Each number is 128 + 24 x the weight over its row's rms, rounded and kept within 0 to 255. Layers, rows and columns count from 0. The size above them is the row's rms in percent of the matrix's.

# layer 4 attention output (transposed), 192x192, rms 0.0952, rows 10-19,42-51,74-83,106-115,138-147,169-179, columns 0-95
size [ 96 102  88 103  95 105  92  87 103  87 105  95 125 102 108 113  96  92  99 102 106  93  96 112 110 107  91  95 100 100 126 120  91  67 110 108  78 115  96 112 104 109 110 102 117 105 130 103  94 132 106  86 105  92 111  88  93  97  90  89  92]
[[ 87 151  98 128 120 108 152  95 130  92 148 109 102 163 126 109 156  84 147 140 109 105 143 122  96 104  81 112 118 126 191 134  84 125 101 116 134 134 107 102 150 149  90 181 117 100 114 153 125 143 141 144 117  78 151 137 118 150 155 110 175 129 111 150 144 128 148 130  76 138 122 133 132 133 109 114 138  80 154 130 160 146  87 132 124 141 107 135 129 134 153 103 101 142 120 142]
 [176 157 109 137 132 108 119 119 117 132 129 136 126 131 136 132 110 126 105 144 114 119  87 118 101 132 125 116  92 109  67 116 136  92 132 149 144 119 175 161 141  86  51 137 113 159 126 141 135 130 138 152 156 118 145 153 109 129  87 127 120 125 131 154 107 101 139 123 160 155  75 143 146 164 147 133 120 122  52 134 157 148 141 140 112 113 148 140 153  96 142 172 105 159 132 140]
 [ 98 174 135 128 147 142 125 108 136  94 143 167 141  94  83 149 139 116 150 132 113  75 140 102  96 148 134  93 115 107 176 124 156 109 131 146 109 156  88  94 107 127  88 125 134 123 113 174  86 135 115 185 145 124  78  98 137 139 103 119 161 154 116 115 123  84 138 137 131 141 110 150 140 126 128 121 185 120 123 152 134 129 136 122 144 142 109 117 148 184 135 158 135 134 143 156]
 [160 144 104 124  96 140 141 125 146 116 129 156 134 138 125 132 152 110  94  93 123 134 145 137 109  38 137 106  89 120 159 164 133 136 161 146 120 109  96  89 127 118 129 161 134 122 115 141 118 100 120  82 127 140 137 142  96 152 109 115 149 170 126 191 141 113 159 147 117 168 174 143 139 136 191  57  95 157 113 144 133 138  88 139 155 122 145 110 153  98 154 106 138 110 115 136]
 [ 86 123 114 110 139 127 157  96 137 102  87 109 131 105 138 104 143  71 161 115  92  84 164 116  83 165  87 145 140 119 176 108 110 174 154 128  93 125  80 110 100 173 129 143 143 116 115 150 107 149 125 131 136 110 131 165 134 130 102 108 174  93 122 151 135 107  87 106 152 126  82  90 110 138 119  97 161 123 185 121 142 129 119 108 144 107 113 129 138 119 201 122 147 138 143 157]
 [116 141 129 137  97  93  91  98 127 117 104  77 121 105 148 105  92 147 142 138 112 125  88 129 125 168 121 164 115 129 118  83  91 104 131 137 111 110 163 165 137 112 121 114 148 167 105 132 119 187 116 154 138 121 165 152 109 106 144 119 153  66 127  92 131 114 115  86 170 118  92  92 101 131  88 193 145 113 112 134 163 111 155 133 124 104 130 132 157 115 159 152 115 163 106 119]
 [125 156 106 113 132 143 130 120 131 119 137 184 129  90 111 140 127 113 115 108 137 136 116 121 108 128 142  86  71 120 146 174 167 104 131 149 132 112 114  89 142 112  73 157 138 151 111 178 145 141 120 143 121 147 116 114 113 158 133 104 145 151 134 116 131 110 154 135 131 137 168 163 155 167 170  79 139 134 102 172 138 187 106 141 135 150 132 105 174 111 132 119 102 126 116 129]
 [ 85 128 132 127 138 118 122 121 128 111  92 104 146  91 126 112 103  69 147 107 111  72 145 115  94 191 127 148 131 123 160  72  79 150 109 144 102  92 102 145 113 187 161 113 158 121 107 144 103 140 120 125 126  98 151 151 120 123 142 132 173  75 136 117 128 122 100 112 177 116  88  86  89 135  90 158 168 124 168 115 155 118 134 124 107 108 125 133 132 143 169 136 123 162 145 125]
 [114 171 150 123 144 151 136  89 138 101 137 144  75 126  83 126 124 126  98 148  96 127 176 106  98 121 156 124  92 156 185 131  81  92 105 138 141 164 114  78 125 123 124 164 138 141 133 139  74 127 113 151 149 104 124 119 135 157 112 129 132 105 114 151 105  96 131 130 107 144  96 146 139 162 131  81 136 110  99 142 144 137 118 118 119 141 118 136 159 166 135 136 125 125  78 136]
 [ 92 152 100 140 125 137 113 110 121 117 128 169  88 100 161 154 114  89 130 158 133 113 120 135 131 148 117 115 133 148 162 122 131  94  79 157 116 139 107 114 164 124  63 160 141 130 131 140 131 163 103 182 100  93 123  69 150 143 135 145 150 113 134 101 124 139 129 132  93 125 134 163 146 140 108 123 158  92 127 147 167 153 113 126 134 169  91 124 123 188 119 113  79 165 103 133]
 [175 142 110  93 138 139 128 119 139 155 129 137 120  96 102 160 117 125 116 131 105 108 134  97 121 104 138 111  91  99 131 110  98 128  97 114 164 147 131 103 135 107 124 122  84 114 135 148 166 106 144 168 147 116 128 148 109 143 191 121 155 123 122  93 139 123 165 136 121 120  95 109 136 149  98 137 130 111 108 129 133 123  75 128  96 137 136 168 137 127 117 129 125 149  97  97]
 [118 164 154 143 139 115 144 127 117 136 143 121 154 129 155 162 132 131 127 151 161 145  76 142 135 123 118 127 194 149 102  99 140 113 128 135 171 135 147 133 142 124  74  97 124 121  72 149 150  98 154 113  96 104  82 146 157  95 144 151 104 109 158 124  90 156 125 122 180  83 105 129 152 158 102 148 107 120 102 101 154 139 135 102 140 124 119 151 120 152 112 127 112 141 175 152]
 [144 130 110 135 142 141 111 103 123  87 105 133 150 133  78 142 129  88 122 120 162  75 129 100  79 155 148 135 110 110 138 128 149 104 112 110 126 109 132 105 126 151 121 122 153  84 119 152 101 112 114 169 184 135 142 160 110 147 127 164 123 152 117 113 168  67 132 111 157 126  89 109 112 116 101 147 146 158  87 135 147 123 154 157 114 115 147 123  80 126 170 138 148 135 142 108]
 [191 152 124 162 117 111 151 111 138 155 116 126 119 133 134 148 132 113 117  93 153 142 151 141  99  99 151 133 140 116 143 126 127 150 124 151 155 129 161  77 138 106 156  88 120 126 102 140  91  83 131  93  88 123 132 157  55 118 136 178 142 137 174 204 126 123 173 146 144  91 111 165 142 132 140 118 103 141 101 105 161 146 118 133 125 104 127 157 122 166 162 152 175 106 115 103]
 [136 138 117 116 117 168 118 117 123 149  96 137 126 111  85 134 140  74 141 155 131  88  89 102 124 158 103 134 136  71 140  83 109 120 140 161 150 109 137 135  75 134 135 122 122 109 128 145 148 140 133 165 161 120  93 143 114 148 137 140 142 130  86  98 169  71 110  94 182 129 116 115 128 126  89 113 142 125  96 112 126 116 102 134 149 107 144 120 115 119 133 131 142 146 123 145]
 [120 155 129  83 119 124 112 130 131 160 154 142 103  99 129 133 135 134 152 152 123 135  83 127 174 101  78 137 161 113 124  98 114 139 167 159 145  95 125 147  96 109 115 137 132 141 126 120 178 139 137 125 120 112 108 103 145 120 179 113 127 110  85  32 135 150 126 131 161 133 171 113 167 142 103 115 132  89 129 106 126  71  56 120 156  99 130 109 149 126 103 110 138 163  76 150]
 [159 151 136 134 175 125 132 127 122 119 138 150 129 128  90 164 121 112 110  91 189 116 116 112  97 144 126 134 116 117 127 169 153 133 119 125 147 115 160 111 148 127  99 108 162 101  81 149 160  94 139 138 104 134 123 180  78 134 147 161 107 149 169 131 139 127 159 128 187  92 114 138 135 139 115 114 118 157 100 127 165 156 132 145 113 154 132 119  95 123 165 117 151 103 139  96]
 [118 125 121  94  70 113 111 146 141  96 160 102 160 110 118 155 126  89 157 166 119 121 113 124 123 157 104 110 140 105 131  89 105 111 138 141 126 108 118 131 112 148 115 122 126 146 146 114 143 158 116 138 124 104 134 110 121 143 165 120 173 111  87  58 162 124  96 145 171 124 142 159 195 106  94 141 161 109  91 118  99 120  76 117 137  95 140 127 148 115 111 153 115 157 112 153]
 [223 154 124 122 142 163 149  82 133 119 115 123 108 127 133 145 120 111 100 106 151 111 136 130 116 126 153 122 139 152 146 109 140 110  93 124 125 130 134  55 116 168 135 122 142 111 142  94 104  91 113 126 162  99 136 142 102 124 144 148 107 124 133 143 142  80 170  99 162  96  93 133 123 190 136 104 136 120 105 102 135 131 111  98 142 127 148 131 117 144 129 132 132 127  96 115]
 [161 147 141  91 175 141 105 133 135 107 132 151 113 138 121 170 121 128  94 143 149  92 113  94 137 110  75 145  85 111 108 160 124 107 131  91 113 127 140 140 132 136  79 143 154  70 133 129 188 131 105 161 155 126 130 132 181 126 129 118 133 108 116  66 154 104 152 104 118 157 106  89  71 159 103 150 133 159 118 136 127  98 108 127 157 169 136 117 105 127 148  89 107 138 155  91]
 [112 152 134  80 160 147 113 113 112 125 117 153  88 147  68 108 129 155 149 109 111 138 110  96 149 102  96 170 133 126 143 143  97 156 118 157 139 152 114 157 112 127 108 132 145  98 116 131 165 122 152 142 116 160 139 134 115 133 187 129 134 133  47 119 158 135 102  94 100 131 127 101 125 119 157 150 118 134 102 156 144 131 162 114 114 153  92 113 127 110  84 110 130  83 144 102]
 [135 128 126 148 137 120 118 160 132 119 114 150 108 105 168 127 147 123 120 160  98 119 102 139 120 127 105 166 185 121 106 130 111  96 145 144 146 155  92 140  96 120  92 152  89 145 128 114 156 149 142 115 134 122  83 136 158 139 139  63 148 117  89 153 106 133 103 112 159 160  98 151 162 158 126 164 107 120 117 135 161 136  67 150 109 122 119 141 136 113  86 108 116  87 197 143]
 [ 84 144 107 126  99 132 135 121 111  91  96 119 169 160 121 124 140 128 147  86 126 110 164 144 112 117 129 137 104 163 156 128 126 154 118 128 109 130 116 157  49 147 116 125 114 137 147 107 143 142 132 179 103 146 185 132 150 120 140 103 124 135  79  79 151 170 104 125 101 116 117 153 126 103 164 113 129 158 133 108 125 155 131 156 124 127 122 101 106 107 109 102 109 142 148 120]
 [ 99 150 163 133 143 145 130 120 134 148  75 109 112 119 135 103  95 151 136 121  99 126 125 132 126 102 147 160 127 138 164 160 117  90 127 165 133 137 116  89  89 147 161 127 107 153 128 144 114 129 100  75 119 136 116 154 136 105 126 119 155 181  94 164 102 143 130 115 111 131 130 124 109 154 148 105  97 138  92 107 133 135 120 210 117 147 137 154 122 183 116 121 127 105 187  92]
 [ 81 154 131 119 136 149 150  88 120 111 100 145 159 165 116 127 107 130 158  94 138 108 161  93 113 138 100 166  70 128 142 150  92 179 121  68 171 125 134 166  91 150 128 126 137 116 120 137 139 150 119 146 101 125 172 162 123 142 126 109 126 104 100 109 154 139 134 124 123  71  69 126 122 103 124 140 122 153 141 118 123 139 125 119 109 126 133 121 129 110 149 116 124 127 129 147]
 [152 156 122 132 145 113 134  92 148 138 130 136 126 112 153 147 140 119 138 135 164  90 109  97 123 115  96 184 140 117  92 141 118 129 131  78 187 130 118 194 168 114 115 136 151 112 131 126 127 150 152 130 123 120 107 111 110 161 134 141  98  51 139 133 161  94 137 121 146 125 148 113 129 149 109 159 125 128 153 114 131 115 119  92 126  91 149 131 174  96 128 154 154 127  73 162]
 [102 141 143 148 136 148 140 142 115 112 104 104 123 100 132 106  98 138 131 128 130 125 102 158  98 161 150 179 151 167 132 148 140 100 130 157 134 146  97 138  94 132 117 156 106 154 114 128 155 139 132 131 111 157 132 150 179 120 155  91 143 155  99 113 114 153 117 114 130 149 147 120 156 158 142 116 109 129  83 104 135 148 105 198 106 151 125 127 114 133 109 105 108  95 195 103]
 [130 147 139 136 139 121 132  72  87 134  95 105 137 147 111 155 147  98 118  92 156  88 121  91 112 101  93 181 114  93 117 113 138 183 114  94 168 131 130 177 140 129 158 120 173 103 156  89 131 130 131 163 130 135 165 109 105 153 132 157 119  57 149  88 172 109 106 101 131 125 120 110 137 107  90 102 141 140 174 136 116  99 152 105 114 125 113  89 133 119 150 112 149 153  87 142]
 [ 99 156 160  71 122 131  86 142 128 108 117 158 141 136 122  99 138 142 140 137 125 147 142 133 147 116 116 144  94 166 198  91  93 149 119 123 149 129 131  74  77 127 111 193 122 116 143  86 153 146 128 132 115 123 191 134 114 133 143 106 130 146  60  91 147 135 133 132 135 119  74 112 100 112 120  95 115 160  94 123 133 137 102 147  93 138 149 127 130  95 111 100  96 126 141 134]
 [120 148 126 148 116 166  88 141 128  85 131 160 108 123 111 129 154 163 108 140 152 146  95 137 138 132 113 134 159 145 111  97 117 142 119 161  95 142 132 193 126 118  40 149 164 106 117 117 171 127 164 179 115 150 135 109 139 149 169 116 129 105  69  91 155 124  89 103 127 156 165 130 150 119 142 116 112 132 133 139 143 132 165 100 132 125  94  93 131  87  89 123 115 113 137 122]
 [165  97 120 135 148 116 162 113 103 143 138 103 159 116 122 119 121 122 127 149 142 145 112 130 157 123 113 120 133 154 153 130 181 125 127 119 128 140 148  60 166 140 116 106 103 100 156 144 119  78 156 161 171 117 155 140 114 131 132 154 145  95 154 150 117 124 161 145  98 111  93 124 172 179 140  92 152 124 118 152 142 137 102 114 126 132 133 128 123 145 142 156 109 124  60 117]
 [ 95 120 166 122 161 157  88 105 117 178 122 154  94 114 129 107  81 126 100 117 148 126 146 143  91  82 148 150 123 104  70 143  84 118 120 151 130  99 125 156 142 125 132 118 145 120 106 133 131 141 135 113 110 166 113 127 114 128 132  83 148 124 135 117 125 110 122 102 159 138 134 148 144 130 115 130 118 110 120 144 161 131 134 157 125 124 142 126 136 146 108 116 123 118 171 109]
 [107 150  63 123 155 140 144  96 136 136  93 130 122 171  80 123 128 100 129  78 124  95  99 110 140  87 125 135  75 152 153  94 156 130  82 152 159 110 146 157 130  93 135  87 168 125 127 170 119 127 116 145 162 127 168  94  99 115 139 100 124 132 160 111 161 124 162 113 135 105 120 123 103 137 126 117 162 158 101 113 142 129 123 168 120 126 127 126 118 146 103 132 131 185 134 131]
 [115 156 155  93 124 128 156 121 119 164 123 134  89 158  91 145 131 108 137 134 154 117 123 119 130  28  72 145 133  75 128 139  91 112 140 152 155  89 155  97 147  94 190 149 130 104 117 157 105 122 155  58 129 157 157 127 108 118 141 145 160 137 139 126 109 148 157 137 173 114 132  97 122 147 142  89 101 125 116 132 137 132 115 147 152 148 140 123 121 145 148 125 122 152 109  91]
 [115 119  94 133 152 128 173 114 128 107 105 111 149 153 130  86  98 150 165  89 100 153 116 137  92 161 136 115 124 190 154 138 147 138 122 107 128 143 112 168  97 165 124 140 132 165 113 126 122 144  75 141 105 138 117 134  99 160 122 143 102  80 168 153 156 153 102 137 131  89 159 125 119 138 175 114 147 166  98 136 130 113  95 142 113 111 110 156 131 144 113 110 154 142 105  90]
 [168 117 118 168 124 109 142 135 131 121 100 110 170 100 169 132  93 159 135 118  90 153 118 155  96 217 143 111 169 163 134 139 159 132 131  95 119 176  99 132 113 174  82 169  92 150 126  73 146 121 114 161 109 121  97 135 136 166 139 139 112  70 124 134 118 153 100 153 132 106 144 134 151 132 141 154 120 144 127 104 112 123  78 108 127  92 143 143 158 133 134 142 164 129  79 149]
 [ 91 162  97 137 146 170 148 126 147 163 122 137 124 113 109 132  95 112 146 108 163 116 122 151 121  70  71 142 142 138 128 119 118 120  95 175 133  93 152 115 148  94 164 143 122 114 105 168 130 124 157  97 130 156 189 110 110 129 171 103 158 144 159 105 101 135 141 127 150 111 136 123 150 181 107  77 116 125 128 117 144 143 103 165 137 102 127 111 125 137 110 115 113 146 123 125]
 [142 125 109 147 125  72 147 113 137  79 131  90 133 127 182 128 118 163 161 115 102 161 131 127 120 196 144 125 122 189 167 142 152 123 131  78 123 169  97 146 112 168 111 148 114 161 140  95 126 114 122 126 111  96 104 144 144 133 109 134 117  79 102 131 147 177  99 167 114 109 124 135 110 112 160 142 130 140 102 143 116 131  98 116 111 107 138 138 152  99 116 133 129 141  94 126]
 [101 164 141 138 126 100 130  90 131 138 117 139 124 127  88 123  95 144  79 132 136 113 140 123 130  54 127 144 122 143 120 166 127 102 137 122 153 106  99 116 145 136 129 107 143 159 144 138 124 154 125 117 139 135 114  95  97 136  88  99 148 106 149 131 131  81 124 127 142 122 104 174 111 138 110  73 149 127 117 138 122 142 137 146 112 154 180 168 117 162 114 114  98 114 129 130]
 [134 100 102 172 134 168 150 125 131 127 155 121 169  82 139 144 129 106 111 141 137 138 124 136 115 145 118 132 147 179 111 111 158 122 104 134 105 153 145 111 147 131  92 143  90  78 142 148 132  96 146 200 165 101 164 135 112 120 115 131 129 108 143 134 106 120 142 165 116 104  85 162 157 194 111 113 155 138 135 132 142 126 104 111 109  87 122 122 110 160 133 147 144 115 107 147]
 [108 106 148 119 140 117  77 132 108 123 120 124 122  96 148 119 109 184 158 118 138 166 177 134 143 177 137  86 120 154 156 136 125 110 104 115 160 123 128 171 125 126  88 133  96 134 120 111 104 121 123 134 116 126 120 105 121 128 156 104 147 158 120 146 138 181 139 163 128 150 119 160 146 104 155 179 132 123 154 127 140 164 101 129 104 127 128 160 109 127  84 128  97  96 138 117]
 [137 161 133 141 150 131 120 101  88 110 159 124 154 148 113 119 157  75 139 146 102 140 103 107 153 157  84 125 209 146 130 112 158 114 110 133 119 147 118 124 134  82  24 148 130 120 156 101  98 110 155 135 150 108 126 108 148 132 143 136 116 102 134 118 116 145 117 133 146 144 122 127 148 116 109 141 121 132 116 142 136  91 150 117 146 145  88 112 143  98 112 137 111 142 150 150]
 [100  83 137 172 138  97 114 148 107  95 150 134 125 131 156 108 170 161 115 109 126 158 132 147 111 141 151 162 160 152 104 152 152 103 101 169 130 131 128 159 127 167 100 157 103 113 161 112 115 132 104 114 108 116 105 122  81 111 146 128 143 146 126 151 150 162 104 143  89 124 139 148 184 120 148 149 140 157 122  91 115 144 135 120 122 147 144 141 115 177 113 123 124  94 163 107]
 [152 132 149 170 142  84 133 101 126 116 137  90 145 121 161 100 145 146 147 111 146 179 122 166 153 146 124 113 166 157 160 136 112 105  93 124 133 111 121 139 106 156 112 136 112 119 145  65 100 138 117 135 152 115 106 125 100 113 148  93 157 129 130 135 149 176  96 151 138 104 137 160 155  84 122 143 146 144 124 103 122 154 109 124 140 137  84 161 127 142  89 126 102 106 109 100]
 [146 134  93 128 117 144 140 136 131 143 109 154 161 109 142 154 123 167  80 155 120 136  83 145 111 162 163 120 123 150  86 117 155 119 129 165 179 169 139  83 151  81 110 116 121 136 127 153 108 111 126 108 149 142 122 110  97 105  99 156 130 118 145 174  99 129 186 117 110 125  92 126 131 173 153 156 135 103 102 146 122 123 108 123 124 140 164 150 114 133 131 151 134 106 108 126]
 [129 158 105  56 114 169 103 141 168 181 123 196 148 137 134 162  95 145 126 177 137 113 108 118 164 107 133 124 101  89 102 117 118 174 125 134 140 138 131  94 117  89 159 132 148 153 109 144 162 161 119 132 137 112 138 145 131 169 141 148 104 121 128 133 135 109 158 109 133 139 153 119 103 170 142  90 117 131 111 146 158  87 117 123 153 110 132 106  80  68 149 120 162 115 102 147]
 [115 107 172 172 140  87 103 121 109  97 162 101 139 139 150  89 153 150 148 117 131 171 139 144 146 153 123 143 185 160 140 141 128 119  87 128 133 127 117 168 117 157 106 131 113 114 154  71 132 155 118 130 132 107 113 116 103 116 172 103 133 146 118 135 152 178 110 149 135 122 158 141 177  84 133 141 145 130 129 115 131 136 115 127 124 151  93 145 126 118  96 115  95  88 144 107]
 [139 121 150 102 107 152 105 142 172 169 158 174 114 123  96 158 108 151 106 176 160 118 139  92 156  90 132 124  95 104  85 140 159 136 140 130 137 135 139  97 137  70 139  98 128 129 118 166 149 130 114 131 128 146 119 110 148 157 138 148 121 125 137 108 136 110 159 134 138 147 128 151 145 146 136 105 141  97 105 186 141 135 149 121 129  89 138 135 105  76 144 146 148 112  94 139]
 [176 111 140 152 119 129 108 117 105 114 149  94 105 157 172 108 156 139 107 106 160 149 132 146 140 137 127 161 177 129 108 144 135 112 123 147 108 142 150 153 117 124 127 136 120 148 131 100 127 154  95 110 160 141 142 115  90 110 129  72 151 144 130 188 119 149 113 139 145 119  92 163 130 125 140 147 115  88 136 117 119 143 118 117 162 122 126 106 147 139  70 125 110 100 123 117]
 [101 101 156 132 151 114 102 136 110  97 111 102 120 141 131 104 135 147 164  75 110 152 165 128 148 133 107 126 143 127 104 136 130 144 128 134 139 137 155 206  94 152 114 119 113 115 138  89 106 141  98 136 133 101 124 118 149 118 164 127 135 144  86 118 166 162 114 127 112 161 193 101 166 122 127 130 122 142 150  99 118 124 124 157 137 137 143 124 116 121 129 115 121 111 163 109]
 [115 129 142 155 109  61 142 130 111 155  82 118 165 130 156 111 108 151 158 108 174 138 107 160 164  89 104 120 190 141 127 131 132 153 125  99 163 135 153 114 112 126 111  75 134 158 128  98 103 157 130 126 125 134 134 131 157 110 173 138 144 100 159 112 183 134 106 124 136 140 144 159 145 118  86 118 144 141 137 119 123 130 101 140 155 106 117 182 122 117 156 112 101 113 143  95]
 [122  98 128  96 154 112 128 115  96 159 101 120 114 110 124 132  90 144 159  89 153 141 129 134 151 138  90 161 169 177 139 121 121 157 135 121 129 145 116 169 120 117 137 107  93 165 141 123 149 158 158 141 103 165 107 127 123 156 176 136 136 146  87 102 121 131  86 136  78 135 163 120 179  93 138 127 127 118 136 118 128 122 119 135 113 121  91 136 116 120  83 124 123 125 110 123]
 [121 137 162 175 154  89 138 121 120 148  99 115 161 114 132 116 139 111 143 160 127 159  91 145 132  89 128 149 199 133 126 102 114 145 120 125 172 136 128 117 111 126 108 106  86 132 169  97 108 112 135 135 152 138  98 134 162 127 135 136 135  77 146 140 121 117  76 104 145 154 123 141 144 116 100 111 134 119 166 123 122 124  96 124 145 103 116 140 160 103  99 100 106 105 120 133]
 [130 106  83 120 109  70 152 130 136 121  98 112 157 138 141  77  96 119 150 104 115 175 125 144 135 118 141 166 168 160 132 131 142 139 104 123 155 131 158 128  96 135 137 116 111 177 183 100 154 162 133 145 115 133 141  95 145  93 120 138 120 127 124  96 167 162  99 123  80 141 178 146 152 102 132 103 142 129 115 118 118 146 110 151 133 102 160 151 126 123  77 122 119 135 123 110]
 [144 135 170 132 136  76 140 116 133 173  87  89 142 117 148 106 127 138 165 141 144 147  97 162 152 119 107 155 178 112 161 116 115 142 131 139 178 135 171  94 102 124 141  90  94 153 151 103 105 153 116 111 131 124 102 134 142 100 131 165 162 132 150 136 123 145  87 129 130 114 155 124 122 119  99  89 161 129 147 113 127 144 102 123 156 110 117 178 141 135  98 121 113 128  86 108]
 [122 126  73  90 137 122 141 134 168 150 107 154 158 167 123 140  90 166 135  84 112 120  97 104 131 148 135 159 138 176 127 144 143 127 121 131 157 173 146 142 106 108 103 126 114 159 104 131 161 116 122 117 103 132 140 120 115 110 118 133 127 106 100 117 142 114 173 139  96  90 124 112 140 172 153 134 141 115 107 134 131 113  72 156 118 130 134 143 132 148 117 147 146 131 114 135]
 [132 158 101 112 158 164 116 110 150 151 134 178 121 143 144 196 119 128 118 136 175  91 117  98 119 143 136 147 124 158 115 154 116 110 130 102  94 131  80 164 150 144 126 165 136 106 103 144 149 111 128 127 137 131 132 139  93 163 152 125  82 103 107 136 108 103 176 134 166  96 139 135 132 180 136 141 107 139 108 103 130  77  93 128 108 127 134  92  86 137 142 158 157 136 103 158]
 [130 130 140 161 150  88 140 109 124 148 112  80 154 114 161  83 117 113 162 141 143 166 114 153 133 137 118 170 203 157 147 123 124 155 128 116 167 127 141 114 112 140 137 135  77 146 144 103 137 154 155 130 117 137 121 108 162 116 152 161 141 136 148 112 123 156  98 135 142 138 169 126 164 106 110  86 159 123 160 127 114 143  77 124 132 121 124 159 138 119  68 111  91 125  91 132]
 [108 150 117  94 113 163 111 126 149 121 142 151  90 161 115 192 138 164 110 106 156  94 110  85 127 126 128 156 112 124 123 163 162 127 137 135  66 136  75 147 119  80 123 144 169 110 120 117 167 120 128 138 113 132 166 142  90 168 140  84 127 125  94  86 154  96 139 133 117 114 138 153 156 160 127 138 102 141  83 140 139  85 148 145 125 129 102 100 112 120 152 147 168 134 138 141]
 [149 117 107  98 111  82 131 121 141 136 117 100 127 115 165 104  99 119 123 118 148 173 123 137 157 118 129 153 171 163 142 117 113 115 120 109 154 142 134 103 109 140 128 136  93 181 132  88 171 146 126 119 148 138 133 100 130 118 114 132 143 129 124 102 127 136  97 155 141 117 104 148 129  99 124  87 139  85 128 139 122 153  99 120 137 100 140 149 160 119  68 106  87 115  98 117]
 [ 85 123 112 159 145 131 140 108 117  90 118 112 130 128 124  99 116 127 145  93 138 191 131 141 128 153  94 142 157 196  96 108 119 143 131  97  86 154 118 184 122 143  99 188 118 125 132 108 138 157 148 154 126 153 126 121 158 150 149 138 108 108  90  86 140 151 114 146  94 165 183 117 178  91 125 116 101 152 156 114 103  85 120 129 124  86 131  96 125  97 104 108 139 154 135 132]]
# layer 4 attention value, 32x192, rms 0.12, rows 10-20, columns 0-95
size [114 106  99  95 111 113  95  89  98 111  99]
[[111 117 109 161 115 138 138 168 177 146 124 118 126 137 126 149 112 158 182  97 124  87 137 150 123 114 145 133 143 151 136 134 138 133 143 156  86 123 127 145 106 164 117 129 194  98 102 140 106 139 144  86 144 168 130 150 135  82 109 137 103 116 124 138 128  97  57 101 126 171 112 103  58 145 169 107 115 125 124 121 130 133 149 150 135 161  90  88  97 108 129 147  96  95 129 155]
 [103 123 123 156 135 166 104  94 157 134 136 129 129 128 116 161 141 135  87 153 161 144 176 138 126 119 162 120  87 120 117 133 108 141 158 107 111 142 106 108  97 115 144 115 129 104 123 115 141 135 122 124 126  81 110 123 107 142  84  75 153 153 129 132 140 133 157 125  97 174 158 180 130  95 126 142 139 133 135 135 120 139 112 145 108 169 138 152 138 102 181 141 136 104 143 174]
 [109 159 147 143 138 125 148 186 131 179 145 143 102 139 132 151 108 147 100 102 126  77  95 140 120 111 109 152  93 107 129 131 138 120 129  82 112 131  96 107 128 156 137 124 113 133 105 127 152 131 170 141 117 142 141 130 131 156 102  92 132 108 134 128 140 118 106  97  82 152 112  91 109 125 158 109 110 128 179 110 129 107 133 141 150  30 108 108 171 148  94 102 137 132 141 129]
 [104 124 110  86 132 124 137 141 132 106 131 147 104 149 118 113 199 131 175  93 109  93 110  92 135  99 140 146 167 112 122 110 120 129 124 118 122 121 123 188 105 143 137 140 143 135 139 131 115 132 119 139 133  92 111 127 159 116 133  81 116 153  84  72  87 143 110 110 149 144 136 103 129 125 132 110 137  85 146 127 127 122 128 126 142 148  72 111 107 141 134 137 151 137 141 147]
 [130 122 152 165 141  68 150 104 137 103 160 129 110 125 133 136  98 148 142 140 157 163 130 135 125 131 126 139  95 152 107 165 135 116 139  90 107  83 136 111 139 140 129 146  96 124  64 105 114 155 141 102 127 153 138 152 170 118 116 118 123 148 128 163  99 163  80 117  75 113  95 137 103 100 137 107  96 159 152 133 132 145 136 147 127  95  84 121 167 101  95  89 112 144 128 115]
 [136 121 107 183 123 111 129 125 107 114 156 118 116 125 134 137 101 126 149 142 126 117 154 130 139 134 114 118 114 171 134 138 132 140 114 137 175 112 136 138 158 168 121 135 108  98 116 105 112 146 195 105 137 169 127 119 148 122  77 164 126 132 131 162  93 134 130 135 103 161 108 153 131 106 137 127 107 141 118 128 136 206 134 163  79 183 187 150 144  98 146 148 119 122 116 103]
 [100 131 101 159 141 140 119 148 133 139 138 122 109 119 122 153 135 144  83 103 105  84 104 130 128  98 120 143 148 120 114 125 145 117 166 128 114 162 123 140 126 110 133 133 104 132 148 151 107 109 164 132 139 129 115  96 176 125 110  91 137 124 105  80 120  69 114 106 129 194 124 109 111  93 152 123 156  75 163 102 108 132 161 136 144 101 108 141 119 127 127 146 141 127 138 164]
 [150  99 165 123 128 144 134  97  75 131 110 136 137 103 113 131 169 126 127 145 137 111 121 127 111 134 138 135  99 111 127 117 141 161 119 107 131 108 145 112 152  95 115 124 127 137 149 118 153 137 152 129 142 178 161 122  99 114  93 156 122 127 142 189 105 128 129 111 103 151  97 128 136 140 130 118 134 175  86 126 133 171 147 126 116 164 193 103 146 139 113 144 128 133 118  96]
 [110 119 136 135 137 119 130 153 122 120 111 161 139 145 114 142 171 142 126 132 116 118 106 136 127 110  90 131  91 106 148 126 145 154 155  95 138 125 127 135 119 102 124 137 147 101 122 106 140 133 149 154 121 111 125 130 160 123 120 122 138 164 114  96 176 139  78 118 112 143 162  98  69  97 117 107 134 168 150 114 108  64 148 171  99 117  97  76 144 127 133 136 135 122 135 174]
 [118 123 119 154  86 177 114 171 175 148 151 130 127 118 127 159 120 137 101 131 120 102 118 132 101 121 146 133 146 117 140 118 140 113 137 161  99 113 119 107 159 124 124 133 155 136  87 180 126 132 182 104 133 134 141 153 102 117 121 138 115  99 136 144 109  67  64 103 139 142  88  90 115 125 150 138 137 108 129 121 146 151 179 145 114 101 140 124 115 136 140 158 141  97 125 143]
 [137 135 141 120 131 161 129 149 112 111 104 137 163 143  97 138 123 113 120 139 124 138  89 160 124 128 103 143 118 114 126 122 160 125 110 138 111 147 168 135 148  65 116 143 157 147 101 139 127 151 149 121 148  99 125 127 157 126 124 157 117 132 106 133 119 136  65 109  86  95 103  70 118  87 100 114 132 105 148 121 118 161 223 137 132 134 121 108 119 143 121 122 161 125 123 130]]